{"optimizer": "muon_variant", "final_lr_fraction": 0.0, "seq_len": 256, "dataset": "wikipedia_en"}
Each number is 50 + 15 x the weight over its row's rms, rounded and kept within 0 to 99. Layers, rows and columns count from 0. The size before them is the row's rms in percent of the matrix's.

# up: layer 10 MLP up, 640x128, rms 0.439, rows 178-183, columns 0-127
# down: layer 10 MLP down (transposed), 640x128, rms 0.139, rows 178-182, columns 0-127
up178 103:65 32 53 62 59 44 73 31 45 26 36 62 62 54 60 51 52 70 48 35 61 58 50 69 67 44 56 39 76 29 52 46 24 56 40 60 60 40 31 39 00 51 63 56 44 78 50 75 65 47 44 59 61 48 45 45 36 82 39 77 20 60 50 32 28 51 51 21 52 55 59 48 55 63 37 37 56 57 49 67 40 27 61 52 29 54 56 67 49 55 59 58 58 56 69 23 36 59 63 57 28 31 76 77 68 48 83 48 60 58 68 65 53 68 56 38 47 49 45 54 54 46 41 62 77 33 84 42
down178 090:61 57 51 09 43 62 54 69 46 24 63 49 13 66 62 71 33 35 53 72 74 51 58 39 47 62 39 43 66 63 43 48 47 63 34 44 28 61 59 62 47 33 38 40 46 37 80 26 59 31 59 73 69 37 56 67 52 62 47 33 43 41 71 61 45 17 49 43 63 51 56 37 53 46 47 67 87 54 16 60 43 39 53 42 59 70 55 58 66 42 25 24 56 42 44 68 52 70 30 39 23 59 43 49 62 22 39 15 43 48 62 59 34 54 66 50 57 34 55 42 54 58 50 51 36 30 52 22
up179 085:20 39 56 73 58 59 52 69 44 69 67 47 66 60 45 22 50 65 82 53 56 28 60 42 71 55 37 55 54 30 46 74 44 40 71 64 67 67 33 72 74 73 60 35 62 55 44 52 42 72 52 41 37 27 49 40 61 65 39 52 50 51 37 61 47 47 29 40 40 64 38 60 39 48 33 43 66 77 68 53 54 47 33 70 23 33 36 42 53 55 60 36 45 35 48 50 52 59 93 60 26 71 76 45 27 67 32 37 60 68 69 40 69 45 43 50 17 42 34 50 40 64 61 46 15 56 45 62
down179 087:51 40 62 62 49 58 25 44 25 28 45 48 53 33 68 39 63 47 72 57 55 38 68 64 75 28 47 32 57 51 53 59 56 51 47 65 32 80 39 50 34 39 54 21 44 22 64 33 86 53 33 52 44 37 49 30 64 54 62 60 45 34 40 41 35 43 51 22 42 66 50 70 19 47 39 43 75 69 57 47 36 41 68 56 57 42 44 73 57 26 48 73 40 33 71 73 52 51 36 81 36 35 55 65 41 45 62 54 55 67 50 34 56 45 55 64 42 53 04 75 50 32 42 38 15 57 64 52
up180 079:34 63 41 56 27 43 43 74 56 46 35 63 62 65 63 59 60 69 32 58 41 41 80 51 53 58 39 10 38 44 48 47 72 41 47 55 59 71 73 60 56 56 32 29 53 41 57 51 34 46 39 51 69 55 45 24 61 52 61 81 48 52 13 48 53 37 53 54 34 48 45 58 50 70 47 21 53 54 33 55 26 49 55 51 74 74 45 21 62 62 39 49 50 40 40 83 48 04 57 34 40 54 28 66 54 14 34 42 49 28 77 50 59 39 50 27 44 35 60 69 49 75 51 34 27 62 53 58
down180 091:32 47 51 60 59 71 30 59 52 58 51 52 38 36 82 37 51 24 36 24 55 47 66 29 89 43 68 32 52 34 50 36 77 68 51 66 65 73 37 46 65 37 38 48 60 51 48 68 30 67 67 55 64 50 51 36 44 52 55 40 47 54 13 49 44 26 44 49 26 52 48 51 33 41 36 30 67 40 47 62 39 47 61 76 74 57 35 57 63 47 55 23 76 42 58 37 55 23 60 53 61 54 21 57 47 56 37 22 31 36 59 61 72 37 69 42 44 36 62 55 56 35 45 82 39 42 11 57
up181 132:61 51 51 83 46 36 67 70 25 40 36 41 63 44 40 46 46 22 49 43 59 14 66 46 45 52 37 64 48 33 40 50 56 38 47 44 59 26 29 45 60 39 33 51 60 51 41 29 63 63 68 62 62 48 71 47 57 65 49 60 67 39 42 76 43 45 80 56 68 66 32 49 59 35 51 58 35 53 21 80 42 48 36 45 46 24 41 49 38 39 33 78 32 38 88 45 41 60 56 48 37 43 44 65 60 77 64 64 40 40 17 48 31 16 41 38 63 62 62 54 05 47 49 36 35 54 35 56
down181 125:39 39 52 34 58 41 67 66 64 86 60 36 62 64 60 30 41 42 39 28 24 47 56 52 55 42 23 40 68 40 53 46 47 49 16 51 38 46 35 59 57 30 48 76 51 35 63 72 57 57 45 31 77 62 44 50 53 82 30 28 64 57 63 47 65 40 48 56 36 67 71 65 57 31 31 33 59 71 57 42 59 25 44 44 45 44 35 20 46 25 68 47 38 49 31 51 71 66 55 52 59 32 69 35 36 53 51 17 65 81 49 24 51 66 59 38 26 46 63 34 56 46 57 62 38 84 38 45
up182 072:36 55 51 46 34 30 96 41 26 57 69 37 15 51 43 07 74 63 60 32 66 20 36 39 34 59 40 48 47 52 24 65 68 30 24 41 31 56 47 78 64 82 66 76 45 46 49 45 35 82 53 45 52 54 32 51 45 44 44 39 45 32 43 38 40 50 48 64 41 68 36 47 40 28 62 68 67 49 45 55 48 52 47 43 39 66 66 46 59 41 51 78 51 60 37 41 52 49 44 44 47 63 56 65 37 33 55 59 33 45 26 70 30 60 67 36 67 43 54 28 36 76 38 36 60 38 39 46
down182 078:63 32 52 27 33 82 85 62 71 40 37 31 60 56 53 07 44 66 39 68 22 38 36 73 35 59 35 33 55 19 37 54 45 57 78 60 42 61 48 27 45 76 35 63 74 43 49 63 27 31 49 70 51 42 42 77 63 37 55 32 62 84 40 72 47 51 56 47 55 45 33 32 51 53 22 48 49 69 59 42 52 65 51 45 29 30 51 54 16 30 34 56 56 74 61 45 57 53 62 45 40 55 72 58 30 61 32 52 43 54 34 41 47 37 64 43 58 53 50 52 48 39 60 42 31 47 50 61
up183 101:42 45 62 44 43 48 59 51 51 58 34 44 59 22 59 46 46 26 68 49 64 41 39 35 76 41 77 35 61 51 70 40 29 24 60 85 80 58 44 55 52 29 61 40 26 68 43 72 57 39 39 39 11 76 62 46 41 45 51 47 61 44 39 46 32 51 49 78 50 64 32 56 29 65 15 31 55 33 63 45 18 46 28 41 33 39 49 36 59 49 46 43 33 54 38 38 75 43 76 55 23 59 51 57 35 45 28 44 45 61 64 42 61 61 44 41 53 54 51 54 40 37 58 65 21 84 65 29